config = dict(
    hidden_act='gelu',
    norm_place='pre',
    learning_rate=0.00295,
    max_grad_norm=0.5,
    z_loss=0.0001,
    dataset='wikipedia_en',
)
Each number is 50 + 15 x the weight over its row's rms, rounded and kept within 0 to 99. Layers, rows and columns count from 0. The size before them is the row's rms in percent of the matrix's.

# layer 6 MLP up, 768x192, rms 0.173, rows 39-57, columns 0-191
092:43 44 53 46 60 60 55 62 58 44 45 42 40 48 46 66 63 49 67 59 47 63 37 57 47 60 25 44 61 46 65 35 63 41 77 55 37 28 58 50 46 66 62 51 60 28 40 42 43 54 56 61 31 39 43 41 34 29 47 48 47 22 59 62 47 60 67 66 58 49 36 54 51 60 65 59 52 72 31 21 75 48 63 29 29 33 54 65 48 21 31 46 53 50 27 24 77 59 69 58 41 42 64 63 06 42 62 63 61 63 47 80 87 31 35 16 75 52 67 49 65 66 40 60 86 55 54 57 51 36 53 76 72 29 68 62 59 44 35 63 67 34 43 48 55 26 52 29 65 27 39 59 30 31 63 17 40 53 29 81 23 40 63 64 42 44 63 38 64 42 58 30 33 53 56 45 35 58 50 76 54 61 63 82 60 37 43 62 23 38 51 59
113:36 52 40 57 36 44 50 60 33 74 39 76 58 61 72 70 24 62 61 62 22 50 69 37 71 26 56 46 33 10 51 57 61 53 50 49 51 36 40 42 48 52 70 33 47 61 55 42 51 68 54 58 53 20 30 43 61 31 54 65 62 64 56 53 55 56 83 40 47 49 35 54 24 48 13 60 59 41 59 52 43 44 58 45 13 42 40 32 34 45 59 35 41 58 49 31 28 43 42 88 51 53 66 30 40 57 43 39 71 71 52 55 34 60 58 59 53 71 48 69 78 55 57 57 67 45 44 37 61 65 76 67 75 57 24 45 40 32 43 57 50 47 45 74 40 58 23 85 43 35 74 36 55 30 50 34 50 50 55 52 48 14 65 66 37 24 61 76 54 53 47 51 23 51 70 36 40 77 77 67 46 36 61 49 42 70 42 62 22 60 42 61
094:68 63 38 43 52 54 62 56 28 25 66 22 74 40 21 40 48 35 49 45 51 39 67 59 35 30 51 53 68 29 53 46 59 37 35 60 52 55 60 58 62 49 47 55 27 76 63 67 49 59 36 47 54 32 75 69 55 14 25 39 60 68 60 63 46 55 42 58 32 18 54 48 51 40 36 35 44 55 45 55 72 48 80 57 48 25 55 55 43 74 26 58 61 30 60 38 40 39 36 34 37 44 77 55 57 60 26 39 40 41 55 35 50 72 65 36 41 52 69 65 49 55 69 64 81 48 77 64 82 47 63 70 58 66 69 54 46 47 39 34 65 32 65 55 20 39 52 42 60 60 72 40 87 76 54 47 33 65 40 54 68 50 37 41 36 63 38 30 40 67 26 44 10 30 60 41 49 59 62 29 47 30 65 63 44 26 48 31 46 42 29 74
099:74 31 57 59 44 59 35 43 50 70 61 15 40 45 39 60 53 37 63 56 54 55 33 49 46 47 58 50 44 27 44 40 27 48 36 44 47 46 44 20 63 49 74 30 35 63 42 43 29 61 45 37 20 56 29 70 55 73 65 56 59 48 51 38 70 59 52 54 63 41 58 54 33 47 66 07 33 28 14 63 54 65 74 80 69 57 49 58 61 44 57 41 51 43 51 34 71 44 28 42 64 62 43 54 73 69 35 56 99 36 59 59 60 27 45 59 41 30 59 35 49 16 40 51 75 55 66 79 56 45 57 62 60 43 60 57 42 51 66 48 46 41 57 26 48 44 17 70 49 36 10 52 53 78 45 68 47 51 45 38 57 64 69 54 48 44 59 59 65 43 46 51 48 60 21 65 36 75 67 46 79 45 48 65 22 47 46 31 58 52 63 31
099:36 62 64 28 62 47 59 38 45 47 42 74 48 56 56 37 55 31 56 71 38 49 46 49 37 75 56 57 36 62 58 53 66 37 57 59 40 55 30 61 30 40 98 62 63 55 40 72 29 57 60 51 37 53 39 57 58 66 26 63 55 56 44 54 62 70 49 65 25 32 60 44 54 49 36 57 48 70 57 15 65 39 42 27 57 47 78 33 39 52 74 56 31 67 61 45 55 32 59 45 59 22 66 28 53 54 37 29 32 46 56 40 55 67 63 45 57 66 56 73 39 41 78 25 50 80 51 54 48 67 56 67 53 35 53 37 40 61 37 49 15 48 61 46 71 45 41 51 36 26 59 42 53 35 42 36 70 06 46 72 78 60 44 35 54 66 40 52 47 33 33 81 50 42 15 30 25 76 87 43 42 26 43 59 41 48 74 57 60 62 64 43
111:34 79 60 58 50 63 53 47 82 64 46 46 49 38 58 76 07 49 59 53 42 45 56 47 26 47 42 39 34 53 59 65 76 29 43 59 50 63 50 43 47 65 63 33 59 54 58 46 26 74 46 55 13 65 57 54 76 55 83 58 41 44 63 30 55 42 28 21 49 25 25 39 60 61 61 24 20 54 25 70 31 68 58 82 68 51 36 50 54 49 71 51 55 46 61 35 61 52 54 25 60 58 47 56 75 51 41 21 65 25 60 63 66 59 58 36 44 19 29 18 66 59 39 12 70 36 61 35 51 39 36 51 47 65 50 45 35 21 55 72 70 38 42 48 42 53 32 48 49 44 40 47 81 54 57 66 41 70 61 40 42 31 54 70 60 53 40 58 75 47 52 63 48 45 66 52 44 44 43 47 38 51 40 56 40 62 80 70 46 29 60 58
094:57 70 73 57 62 63 47 68 61 47 63 55 50 32 47 49 29 57 56 63 35 51 46 64 56 41 63 73 46 71 42 62 78 48 67 67 42 53 30 46 70 54 55 38 53 43 31 35 60 38 53 71 75 75 50 20 66 35 47 40 61 61 66 54 52 37 52 42 37 42 47 36 65 89 31 56 40 38 44 45 44 50 69 50 61 84 47 31 38 58 20 28 59 72 53 36 40 59 22 18 46 63 57 59 60 57 61 53 41 48 54 23 40 32 59 20 59 57 23 41 32 76 70 43 52 30 55 12 68 56 53 48 39 52 18 27 67 54 82 77 43 60 53 37 66 42 62 71 51 15 41 38 59 33 33 53 75 29 50 49 18 38 63 69 51 49 41 42 63 30 52 55 46 41 34 34 49 41 59 50 33 39 42 53 35 30 70 77 70 46 41 46
084:21 32 55 29 51 59 48 60 53 69 35 44 69 50 63 64 57 40 32 73 52 42 25 42 40 47 45 59 63 36 50 54 46 73 40 54 66 44 30 40 44 56 52 28 57 62 53 74 43 55 62 85 71 41 41 29 52 57 58 28 52 66 53 58 81 58 42 40 56 55 30 44 32 60 39 43 52 58 27 40 20 90 53 29 36 63 36 33 23 46 79 65 72 24 57 29 39 53 65 40 31 46 53 34 36 50 37 22 39 47 61 35 61 65 54 42 37 33 28 73 54 99 48 41 49 69 56 56 55 61 55 54 71 53 40 30 51 98 44 48 45 52 60 34 31 59 50 53 48 44 57 58 51 51 47 57 66 57 39 52 55 72 45 32 39 27 51 78 31 46 49 38 68 72 22 57 21 37 59 41 63 58 46 63 39 56 61 51 48 56 63 77
103:42 50 55 56 41 55 64 22 55 36 25 63 37 57 94 58 39 62 43 34 36 37 28 53 42 54 58 44 89 46 40 55 67 91 37 44 49 73 57 35 85 56 33 44 78 88 48 33 53 57 68 47 48 50 74 38 72 38 41 49 52 47 49 47 73 33 56 39 39 64 62 47 37 55 37 61 53 42 40 46 48 56 47 45 63 25 59 38 71 44 46 28 68 35 62 61 50 56 43 57 72 51 40 65 29 76 59 45 77 52 50 59 42 71 46 50 51 37 47 57 21 70 48 60 57 64 35 18 65 82 65 78 51 75 38 47 60 27 41 56 50 38 61 23 38 45 33 33 62 61 23 32 29 21 47 48 51 30 63 28 49 45 37 74 30 51 45 51 64 52 37 28 48 24 33 56 56 58 74 48 50 67 42 64 55 59 67 59 37 27 35 47
097:36 40 35 35 71 58 33 79 69 60 37 51 21 36 65 52 83 83 31 63 49 27 35 49 36 54 73 32 73 35 43 49 52 58 43 40 27 50 50 66 49 69 61 56 57 51 48 37 79 46 43 65 34 90 65 57 47 51 57 25 47 36 48 25 54 81 37 32 39 48 46 32 53 42 26 57 48 59 43 64 65 36 54 68 54 46 41 51 49 51 50 62 32 54 61 58 51 72 29 30 47 49 44 67 44 62 26 46 28 53 33 43 55 42 47 34 63 44 45 31 64 56 49 45 58 42 50 43 64 46 10 65 37 29 42 30 62 47 76 67 47 38 39 44 61 38 42 45 42 46 63 54 46 21 57 36 58 52 67 58 44 59 67 48 38 51 45 89 69 55 50 77 71 63 22 60 38 33 19 58 55 75 99 62 46 21 51 51 30 50 26 50
107:68 33 55 30 85 45 51 38 49 11 60 41 57 46 57 53 42 62 40 56 63 71 45 42 46 44 28 65 48 38 52 55 09 45 53 52 40 60 19 76 56 64 74 66 21 41 40 47 41 66 46 39 64 36 65 21 68 84 09 51 49 72 42 37 56 45 78 43 26 77 40 76 59 52 64 67 43 48 44 44 43 48 72 38 41 37 55 58 64 37 59 49 42 51 82 53 43 59 36 58 36 24 46 79 55 69 35 54 57 33 47 78 66 71 49 36 41 35 39 47 50 52 19 49 40 55 59 18 51 71 84 51 67 50 59 53 17 68 60 42 54 55 44 84 50 44 28 43 51 50 56 26 47 64 39 48 72 68 65 64 50 53 33 71 56 51 60 54 44 59 64 55 42 31 24 45 53 44 53 35 31 54 52 40 58 63 46 48 66 30 35 40
099:40 53 66 49 48 58 48 37 71 52 23 57 57 47 41 48 50 05 59 60 42 41 71 49 36 20 31 60 31 43 43 18 46 45 24 51 61 69 54 46 50 45 63 47 73 64 46 56 53 77 66 46 52 38 48 68 49 19 79 30 53 69 53 17 57 71 63 48 40 61 46 34 73 51 47 73 35 26 32 50 42 64 59 45 62 44 70 37 54 42 68 47 63 64 22 40 45 70 27 55 41 40 71 35 76 40 62 33 54 44 29 49 52 49 48 61 16 55 58 73 51 61 29 85 83 75 49 59 06 62 29 48 58 80 64 32 43 66 39 38 56 47 41 63 34 52 58 63 77 61 43 36 30 32 63 67 26 42 66 37 43 38 49 52 53 49 48 50 37 48 53 43 46 46 68 45 28 42 51 46 52 64 65 63 56 21 77 47 63 51 46 34
099:62 69 44 70 71 30 43 53 77 60 80 49 35 44 53 61 72 33 32 69 34 50 72 64 44 53 58 52 48 40 47 46 75 65 47 28 46 52 49 57 56 58 72 36 55 82 68 64 36 79 56 09 43 77 60 27 59 35 36 36 40 21 60 41 52 58 68 55 22 16 31 61 61 49 16 48 41 61 27 29 41 49 59 51 36 51 47 87 14 49 49 29 54 41 50 51 60 55 36 22 70 57 52 54 64 57 76 57 16 53 35 35 50 50 55 45 57 79 53 52 49 51 63 64 49 67 35 62 60 47 57 31 39 46 35 62 49 57 29 29 39 48 71 47 43 11 35 47 39 60 70 22 59 63 59 28 62 63 45 36 59 63 34 44 52 56 34 26 68 50 53 76 70 34 46 43 61 21 52 60 43 39 42 48 52 53 60 48 55 53 57 59
096:43 48 49 45 55 61 36 30 84 60 48 62 31 69 37 32 43 38 48 54 47 45 65 25 46 40 59 41 46 72 90 53 47 43 43 53 60 56 79 57 73 39 75 44 49 43 56 25 48 72 46 64 51 22 75 67 45 48 61 46 51 59 70 28 33 30 60 41 73 41 50 34 46 42 56 60 14 40 30 58 43 40 56 22 35 45 86 37 48 51 47 78 48 67 43 50 67 57 50 35 59 43 61 47 44 65 60 72 61 60 13 67 39 60 25 26 50 53 49 50 24 49 71 69 65 75 70 32 48 47 69 58 60 26 68 26 59 65 41 40 19 29 44 45 59 51 58 42 21 71 29 61 53 60 36 73 59 47 59 29 55 39 56 68 26 54 61 61 37 86 30 43 60 39 41 51 47 48 41 35 59 55 55 44 50 66 40 61 18 61 45 24
091:40 37 42 49 73 43 36 54 49 48 63 60 46 36 80 36 42 36 32 57 78 63 38 72 51 39 62 46 58 47 66 50 68 46 63 36 34 51 66 52 73 56 80 52 50 08 27 39 58 54 73 54 35 52 51 82 65 22 49 81 51 44 41 62 51 52 53 37 54 35 35 32 47 70 85 53 46 46 65 43 34 49 55 75 10 57 66 50 54 42 43 45 60 43 75 51 38 09 56 56 70 60 69 45 58 62 62 37 51 72 49 55 24 18 48 52 38 21 70 29 32 49 40 57 74 47 46 48 52 71 53 65 62 19 40 65 40 60 44 60 38 48 52 51 56 65 47 53 21 71 44 44 44 40 50 32 26 48 39 77 51 79 51 61 63 68 60 79 45 49 43 40 28 36 39 36 40 40 25 48 19 45 27 31 62 73 54 59 37 57 59 54
103:67 78 58 29 56 35 53 35 33 30 44 68 47 42 26 37 74 83 76 62 40 41 45 56 63 26 47 42 50 51 78 47 38 32 41 39 21 48 39 63 55 56 45 42 23 38 46 69 54 45 60 50 28 47 31 77 45 51 44 54 69 54 45 38 40 65 35 55 36 50 77 58 40 33 28 47 52 47 18 37 37 70 53 09 35 18 66 65 51 47 66 29 13 74 70 61 37 51 77 81 24 41 69 40 37 38 42 68 62 35 58 61 60 48 58 32 44 50 62 35 59 66 36 51 63 60 57 48 50 59 67 71 57 66 67 64 50 70 62 42 56 52 65 63 41 22 56 48 63 22 50 23 53 56 45 48 57 52 47 48 44 57 71 92 66 57 37 27 73 31 41 31 31 51 38 56 34 72 58 60 61 53 71 44 52 53 31 56 56 45 46 44
103:41 40 41 50 80 49 61 51 30 71 61 68 69 49 68 62 58 37 59 27 30 44 27 58 66 60 58 63 64 43 54 46 52 48 45 33 48 26 58 47 75 54 58 62 57 41 75 39 72 61 45 40 46 45 59 47 32 71 29 45 42 13 44 45 26 20 40 45 28 49 62 50 51 36 55 56 49 82 12 52 75 42 37 46 32 59 39 79 42 55 55 39 63 46 57 37 68 64 69 45 63 40 54 55 64 31 58 66 52 68 52 62 55 55 55 60 32 49 52 75 55 57 57 12 52 22 37 49 40 68 33 27 60 51 36 75 82 49 70 31 54 28 67 52 59 44 49 40 52 51 28 50 43 52 54 93 12 53 36 38 48 61 41 25 62 37 31 52 41 80 69 45 52 78 31 41 43 28 57 43 34 57 66 55 47 91 25 40 54 47 54 48
104:61 58 54 52 53 46 54 44 49 35 44 75 72 57 57 49 45 50 57 49 41 48 75 73 45 21 61 56 59 62 63 69 14 76 23 56 55 47 36 52 51 50 50 58 25 46 63 50 23 37 57 46 42 88 70 53 43 43 49 72 30 74 30 41 58 50 36 49 60 80 31 52 31 64 32 63 48 66 84 27 68 23 32 68 37 39 55 39 45 35 78 56 43 58 44 67 55 40 75 64 48 21 65 44 37 56 46 38 35 35 38 60 81 60 61 62 61 24 39 68 48 56 69 44 39 52 77 50 34 47 31 62 50 45 57 56 40 33 62 45 39 30 39 53 41 53 58 95 56 55 36 48 64 59 47 65 37 38 22 63 18 67 57 64 46 28 33 55 39 47 25 85 44 46 32 20 66 47 59 38 36 57 42 63 21 45 53 56 32 38 39 51
100:43 28 28 73 49 50 44 36 49 48 33 68 80 54 73 43 68 50 25 41 36 53 65 58 79 47 50 39 27 62 70 48 71 58 35 53 62 62 55 52 65 47 68 62 52 54 65 53 65 42 61 11 71 61 57 20 62 26 62 32 50 43 32 61 50 62 45 62 23 30 63 50 48 41 49 63 53 65 46 69 47 54 48 35 53 56 41 80 29 59 68 35 53 51 51 58 44 65 25 56 65 63 65 27 44 48 37 42 27 32 34 55 54 42 60 62 38 75 55 65 63 61 36 65 44 37 64 64 41 40 34 37 38 65 29 65 15 34 49 31 47 38 74 73 40 33 55 52 48 48 67 40 14 75 48 50 74 55 44 71 64 36 38 67 52 74 47 35 35 56 27 12 64 54 66 38 57 49 34 63 64 25 62 39 45 38 20 56 72 15 50 43
# layer 6 MLP down (transposed), 768x192, rms 0.176, rows 39-56, columns 0-191
094:47 18 53 28 40 69 71 53 45 67 77 35 67 52 37 37 48 32 34 53 39 78 43 56 27 54 31 71 39 48 36 55 23 63 32 62 46 45 55 25 39 63 56 39 58 49 62 67 61 56 34 35 51 42 51 66 54 19 56 59 44 47 58 66 60 28 17 53 39 64 62 53 42 51 53 64 44 72 50 46 60 58 48 49 75 65 37 42 44 72 49 47 64 33 44 70 26 58 34 34 20 27 35 32 39 52 35 53 47 59 67 63 57 49 37 68 47 36 58 26 62 58 65 53 30 42 66 36 69 60 60 84 89 63 55 52 45 28 61 67 36 43 56 55 24 57 74 45 40 47 60 62 60 55 34 34 57 64 30 49 95 81 28 39 26 66 51 31 53 68 57 59 41 45 51 54 77 21 48 39 17 60 44 46 60 37 56 56 45 39 85 60
120:67 53 52 43 59 55 63 58 43 60 70 13 31 73 63 53 62 59 36 25 57 53 61 58 51 70 38 35 63 31 46 47 49 21 44 53 43 34 43 44 39 38 71 49 46 42 48 54 75 60 63 66 66 70 71 67 40 76 45 67 74 30 48 64 58 48 28 33 32 76 74 46 41 55 60 46 52 30 55 57 67 43 37 45 71 84 57 44 41 41 48 68 45 51 58 66 73 52 37 49 61 37 24 53 35 63 39 75 36 48 71 45 17 56 30 43 39 45 68 50 54 38 40 62 48 26 63 44 36 35 52 59 34 57 47 31 79 49 38 30 54 33 72 34 39 43 48 78 35 53 39 46 51 56 30 53 32 85 54 30 62 67 60 48 55 73 50 44 68 32 60 40 30 19 25 39 62 34 75 35 50 56 47 90 34 15 29 62 46 41 59 72
098:44 56 50 50 53 69 36 62 40 37 62 58 64 19 29 31 34 49 66 58 30 52 69 56 60 28 48 26 46 31 59 31 41 68 69 58 60 30 55 76 56 16 72 45 36 71 49 49 71 50 80 37 45 51 71 66 61 41 62 87 63 51 40 44 24 62 45 63 55 58 74 50 71 33 72 64 55 55 81 49 30 25 28 45 33 44 56 58 36 44 50 45 59 53 43 46 62 50 43 55 60 31 66 66 45 35 61 54 38 76 12 53 50 62 45 39 69 67 55 15 64 50 38 49 73 55 55 63 40 36 73 49 32 36 40 57 50 23 50 42 57 45 44 38 50 42 54 81 62 61 56 77 51 80 33 59 44 34 32 34 58 51 47 28 41 38 44 55 53 34 60 66 45 18 42 08 37 35 43 45 72 64 64 63 79 39 49 26 60 60 43 47
091:29 38 50 44 54 52 55 20 40 45 64 72 55 13 68 41 46 46 44 56 60 82 16 45 46 52 63 46 44 58 11 67 54 54 45 45 54 41 55 42 68 59 53 38 45 52 55 31 58 61 49 47 38 41 43 44 37 65 49 29 37 39 51 44 30 52 56 47 54 50 53 62 50 33 76 71 57 25 47 22 48 64 84 80 81 48 47 78 40 46 29 33 38 73 31 37 85 24 34 74 58 32 35 66 35 53 47 70 59 40 43 24 43 51 82 56 48 74 58 51 60 52 59 63 51 72 45 67 56 55 36 40 76 46 62 53 79 45 62 35 22 48 60 35 59 76 40 66 22 52 58 55 46 70 63 28 37 30 54 45 23 44 43 59 16 56 39 75 56 53 27 50 67 51 79 35 61 52 42 47 46 44 40 51 42 59 27 52 62 38 75 60
108:20 56 72 33 35 41 26 62 21 70 25 87 66 33 42 41 66 43 48 51 53 47 46 67 47 16 45 59 53 41 46 59 44 59 75 45 40 46 51 36 50 69 43 57 69 37 58 27 69 07 46 47 39 45 47 75 58 71 42 43 40 53 28 42 55 57 40 48 54 41 58 66 56 49 45 43 27 34 47 55 59 37 48 78 78 84 79 33 28 40 54 36 52 38 30 60 37 55 64 35 24 57 33 59 55 59 69 55 54 22 64 50 37 63 51 55 39 22 34 66 45 45 63 41 44 77 47 35 27 56 23 65 40 66 57 51 48 40 60 53 56 46 45 45 69 47 57 42 61 33 36 52 42 61 32 42 12 71 68 26 50 44 77 62 39 63 42 59 50 52 51 55 72 59 59 50 35 70 75 46 59 71 72 41 87 77 55 49 70 64 38 38
112:35 49 57 37 75 51 71 29 55 53 28 68 29 70 91 52 61 61 55 48 41 65 37 62 42 61 67 52 54 52 34 38 49 24 33 35 26 40 62 72 57 49 45 71 43 51 34 36 54 52 71 38 64 42 60 72 55 57 46 38 31 64 75 10 38 62 36 36 47 62 40 49 44 48 70 34 32 49 40 54 11 80 47 48 50 69 71 34 60 59 43 67 33 17 44 51 48 53 69 30 24 28 39 34 44 31 63 65 44 34 78 58 35 22 43 42 36 43 33 53 46 52 72 44 64 41 47 61 48 63 46 48 36 50 37 51 71 36 60 59 49 57 52 60 54 59 51 40 77 53 70 85 46 54 49 73 55 43 70 40 36 35 54 60 56 41 08 43 48 62 65 67 73 45 50 40 56 46 55 71 62 55 44 41 23 36 40 45 31 66 64 94
093:15 41 72 57 39 39 55 60 46 65 67 35 61 29 35 22 49 39 37 53 66 40 52 32 39 52 54 46 40 74 47 64 62 48 61 38 46 39 58 68 70 51 38 57 54 55 37 60 53 84 84 58 48 80 40 45 65 25 52 32 34 68 58 62 39 65 48 36 42 34 42 52 53 40 76 46 59 75 85 63 41 17 58 45 35 42 59 71 52 26 40 32 51 70 15 63 60 60 62 58 66 54 50 71 46 40 42 33 42 54 67 66 37 56 16 50 60 61 26 82 44 48 28 62 42 54 73 66 60 72 45 66 32 57 45 38 49 44 67 22 75 45 40 29 39 51 26 34 55 58 41 49 69 37 30 61 20 48 51 60 40 53 50 38 38 44 51 62 44 81 26 69 61 34 50 32 44 66 39 45 61 60 46 35 54 97 37 47 39 61 39 59
080:83 54 56 62 62 22 51 49 63 58 64 37 40 50 64 25 28 59 55 52 71 45 61 23 75 20 37 49 76 52 47 64 65 26 91 45 40 77 39 57 62 42 50 54 23 72 58 55 57 50 66 47 52 48 62 65 38 37 66 33 59 69 48 43 39 44 65 37 62 61 52 49 61 48 21 40 23 41 55 35 52 54 41 33 17 06 50 29 60 43 42 36 54 66 43 68 54 52 25 69 61 48 46 33 34 36 84 40 57 43 27 40 51 56 66 53 75 24 49 34 44 39 63 38 32 38 47 51 42 27 40 62 54 63 39 51 20 42 39 56 68 79 54 66 59 37 32 63 47 55 75 61 24 58 66 51 55 38 79 48 64 49 57 56 52 58 40 22 56 63 63 71 84 19 56 52 66 51 66 52 53 35 57 33 50 31 57 50 42 56 62 42
114:59 36 59 41 46 46 34 42 77 46 43 53 69 56 65 28 32 43 54 32 42 31 29 76 21 52 51 32 50 38 56 44 47 63 71 40 47 19 53 66 66 71 62 45 53 33 55 38 60 58 57 51 45 67 33 43 53 22 45 42 55 42 56 52 41 46 75 84 63 75 39 39 23 69 52 48 52 70 67 57 42 40 11 31 68 41 10 45 35 59 63 44 69 49 54 44 29 62 48 62 55 43 60 53 66 29 47 46 36 61 61 42 31 40 83 63 52 56 60 36 58 67 66 31 58 50 39 56 13 44 84 26 54 50 56 51 68 33 58 58 34 56 69 56 77 51 47 33 60 27 39 38 79 59 64 59 44 39 51 55 52 32 62 58 50 60 52 50 58 25 37 44 70 26 43 59 09 74 55 71 77 65 48 81 45 24 46 63 47 52 54 29
096:48 58 39 42 78 56 43 52 55 80 68 63 68 50 39 48 49 46 41 42 47 24 65 76 44 39 41 38 64 54 65 32 47 58 72 62 48 30 34 52 46 59 54 44 70 63 52 40 49 44 36 45 40 43 19 54 65 28 53 69 53 44 26 46 00 48 50 69 42 24 43 43 33 33 56 79 51 40 37 65 42 72 46 52 52 71 80 53 55 63 41 56 24 29 35 51 54 22 48 49 35 43 48 48 59 50 56 36 99 55 64 49 47 42 64 54 55 50 24 49 60 73 53 37 47 43 68 50 38 48 25 62 35 28 40 49 58 79 54 60 62 62 40 55 56 76 53 48 69 86 75 26 37 83 77 35 63 30 55 62 67 55 54 57 57 36 39 49 41 23 43 46 15 33 33 34 53 35 49 73 65 36 59 54 59 42 40 43 55 39 70 50
100:59 65 59 39 67 86 28 59 49 42 18 61 50 45 65 76 45 31 58 51 44 44 34 81 35 47 59 42 54 57 62 50 85 39 49 44 63 74 62 60 33 54 08 55 44 60 63 40 53 34 22 41 24 57 29 58 61 49 43 31 40 42 43 30 48 54 27 34 51 47 82 32 17 54 48 55 39 55 56 38 22 55 55 51 65 81 69 52 46 51 44 40 51 46 68 21 36 29 56 54 61 72 68 47 36 59 64 28 60 45 79 28 54 52 48 57 52 25 59 49 61 40 45 52 75 43 47 80 31 66 22 53 58 38 56 24 50 46 32 56 51 49 34 71 41 37 71 62 46 65 27 61 29 37 72 52 51 69 47 64 38 30 43 44 29 66 30 18 68 70 63 70 42 62 42 55 62 47 37 76 63 42 53 57 39 63 48 65 47 63 67 64
105:56 42 41 23 46 49 47 53 69 58 62 64 73 75 66 67 44 20 45 36 63 64 41 39 66 30 35 47 45 27 54 47 63 43 48 69 40 66 68 52 76 37 53 69 56 55 28 44 63 53 57 45 72 32 72 43 57 58 41 18 28 49 72 44 47 51 37 62 65 55 44 31 55 63 34 41 67 59 36 33 53 70 38 35 86 78 75 50 38 38 41 65 47 38 22 70 46 53 43 67 33 59 79 65 69 46 62 31 45 37 57 39 47 55 53 36 57 61 65 45 56 34 24 68 60 41 36 41 47 25 32 76 83 34 23 46 68 52 43 64 27 61 71 38 33 36 38 67 51 76 22 68 52 27 43 64 38 37 47 58 53 35 36 61 45 37 49 02 57 54 54 36 21 46 52 81 65 45 58 40 52 45 72 62 65 40 50 46 61 37 46 62
109:49 57 65 56 45 54 47 25 69 45 75 35 28 53 40 39 57 46 41 58 63 50 60 29 65 50 47 44 30 40 64 42 57 33 51 42 47 65 67 60 39 55 49 51 63 75 38 50 53 63 02 52 65 59 54 38 56 67 46 52 64 41 60 69 53 64 37 51 64 26 77 62 47 61 45 14 68 29 20 50 27 60 43 42 39 56 53 66 50 78 33 42 40 86 44 82 31 82 68 29 47 35 43 48 57 46 65 87 67 33 56 37 63 19 56 28 50 57 66 22 71 49 35 54 42 59 76 66 36 37 43 67 59 48 50 49 63 51 51 48 29 44 72 56 37 22 39 57 31 65 32 34 45 55 56 23 59 34 46 53 47 52 48 67 37 68 28 55 42 65 21 55 43 59 74 57 81 46 57 43 35 78 42 49 48 52 30 25 41 70 53 28
096:45 56 45 21 30 47 50 34 73 64 54 82 71 58 74 37 36 37 27 48 50 67 52 66 02 68 34 33 50 88 72 65 57 48 56 51 49 49 55 61 75 25 44 45 40 66 42 46 36 45 58 58 61 55 24 60 69 40 44 47 36 45 33 52 77 70 41 42 34 43 39 32 17 53 33 32 76 61 57 67 32 31 65 41 48 46 78 34 41 56 50 35 28 53 51 52 42 48 57 45 67 47 59 49 59 51 39 52 58 46 24 56 32 49 65 68 61 56 39 50 43 43 52 28 69 51 38 34 66 40 69 78 58 39 20 30 61 49 57 50 40 40 45 65 75 35 38 64 34 64 27 30 50 76 19 58 38 68 76 75 62 45 31 69 54 55 67 51 35 78 46 43 51 66 60 86 59 42 51 41 64 43 39 71 41 45 51 30 67 42 35 56
088:62 38 40 37 43 45 71 96 40 44 51 45 61 56 72 67 56 16 41 36 45 55 48 89 57 40 68 45 70 64 45 54 32 42 51 85 62 80 52 12 58 31 65 35 55 59 48 37 64 39 57 46 35 36 29 62 36 18 39 67 75 38 58 65 70 66 53 45 26 49 31 57 20 59 44 44 49 52 39 29 42 49 53 20 68 59 58 45 49 57 43 50 63 59 77 28 68 54 43 70 46 34 67 43 39 33 42 67 58 44 20 78 44 49 52 51 48 59 60 57 64 51 18 40 49 38 65 82 62 50 27 61 69 33 28 39 69 45 25 70 34 60 43 19 46 66 62 31 62 72 63 71 21 47 60 60 36 42 43 58 40 58 56 30 63 49 42 50 53 45 39 51 53 31 34 49 51 53 58 42 84 47 40 44 37 54 62 71 51 53 47 51
099:70 32 62 65 54 65 23 66 51 42 74 61 31 44 62 59 61 32 47 42 50 49 65 61 51 51 26 55 54 31 55 17 33 53 77 50 20 15 53 59 37 64 46 28 62 49 67 50 84 45 35 28 64 40 73 57 40 38 54 68 68 37 50 64 76 59 43 33 57 56 42 63 40 52 56 45 48 54 51 82 33 42 47 51 65 45 64 40 53 37 36 08 48 33 61 53 42 54 61 14 40 52 51 45 35 72 25 54 60 48 73 67 59 39 38 44 27 48 44 24 47 50 36 31 38 83 63 40 37 65 69 39 55 40 62 15 50 53 55 48 52 77 77 57 52 52 36 76 42 67 40 39 57 44 66 64 51 59 62 47 63 58 45 45 10 43 71 47 44 87 71 62 19 46 36 49 48 45 63 63 51 41 41 57 82 60 53 31 25 47 47 53
101:36 82 52 55 64 57 48 66 80 53 26 44 81 58 46 37 51 65 34 59 37 46 56 59 53 49 55 60 62 73 25 67 28 44 54 57 44 75 08 73 53 54 41 28 53 56 77 27 71 43 56 34 66 46 34 58 48 68 32 45 71 32 62 48 82 24 37 25 40 77 33 30 27 41 61 28 33 60 44 45 55 65 52 43 60 59 40 52 49 60 53 43 40 40 20 41 35 47 54 27 58 68 47 51 76 47 46 56 28 53 20 74 74 49 63 48 57 42 48 44 41 79 45 61 77 47 37 60 51 54 48 43 73 29 58 53 50 55 37 40 42 74 46 52 34 27 66 36 58 39 48 33 43 55 22 36 53 61 13 57 57 35 42 58 82 54 48 43 30 45 74 65 54 52 73 59 40 29 61 25 70 37 47 46 64 41 43 57 74 30 66 56
103:61 37 60 47 67 70 68 43 64 46 71 25 44 52 51 37 56 88 24 49 62 68 36 59 26 53 50 45 46 62 40 49 24 45 27 54 67 54 50 63 44 63 48 43 64 37 45 37 20 70 56 36 54 39 67 99 40 23 37 58 52 71 60 46 68 46 64 50 30 45 42 32 34 09 38 42 49 35 33 65 56 71 48 27 68 41 50 54 56 44 27 58 38 43 33 50 48 24 62 21 65 28 28 54 50 41 43 28 58 38 71 60 46 48 61 45 69 65 80 65 31 69 69 80 43 47 63 34 73 41 72 45 62 41 67 37 73 64 46 60 59 33 42 56 34 40 59 60 60 42 33 67 45 75 66 50 65 35 63 60 65 35 36 34 32 32 61 59 52 61 44 65 47 29 70 62 57 57 16 38 44 59 52 46 35 35 63 59 75 51 43 45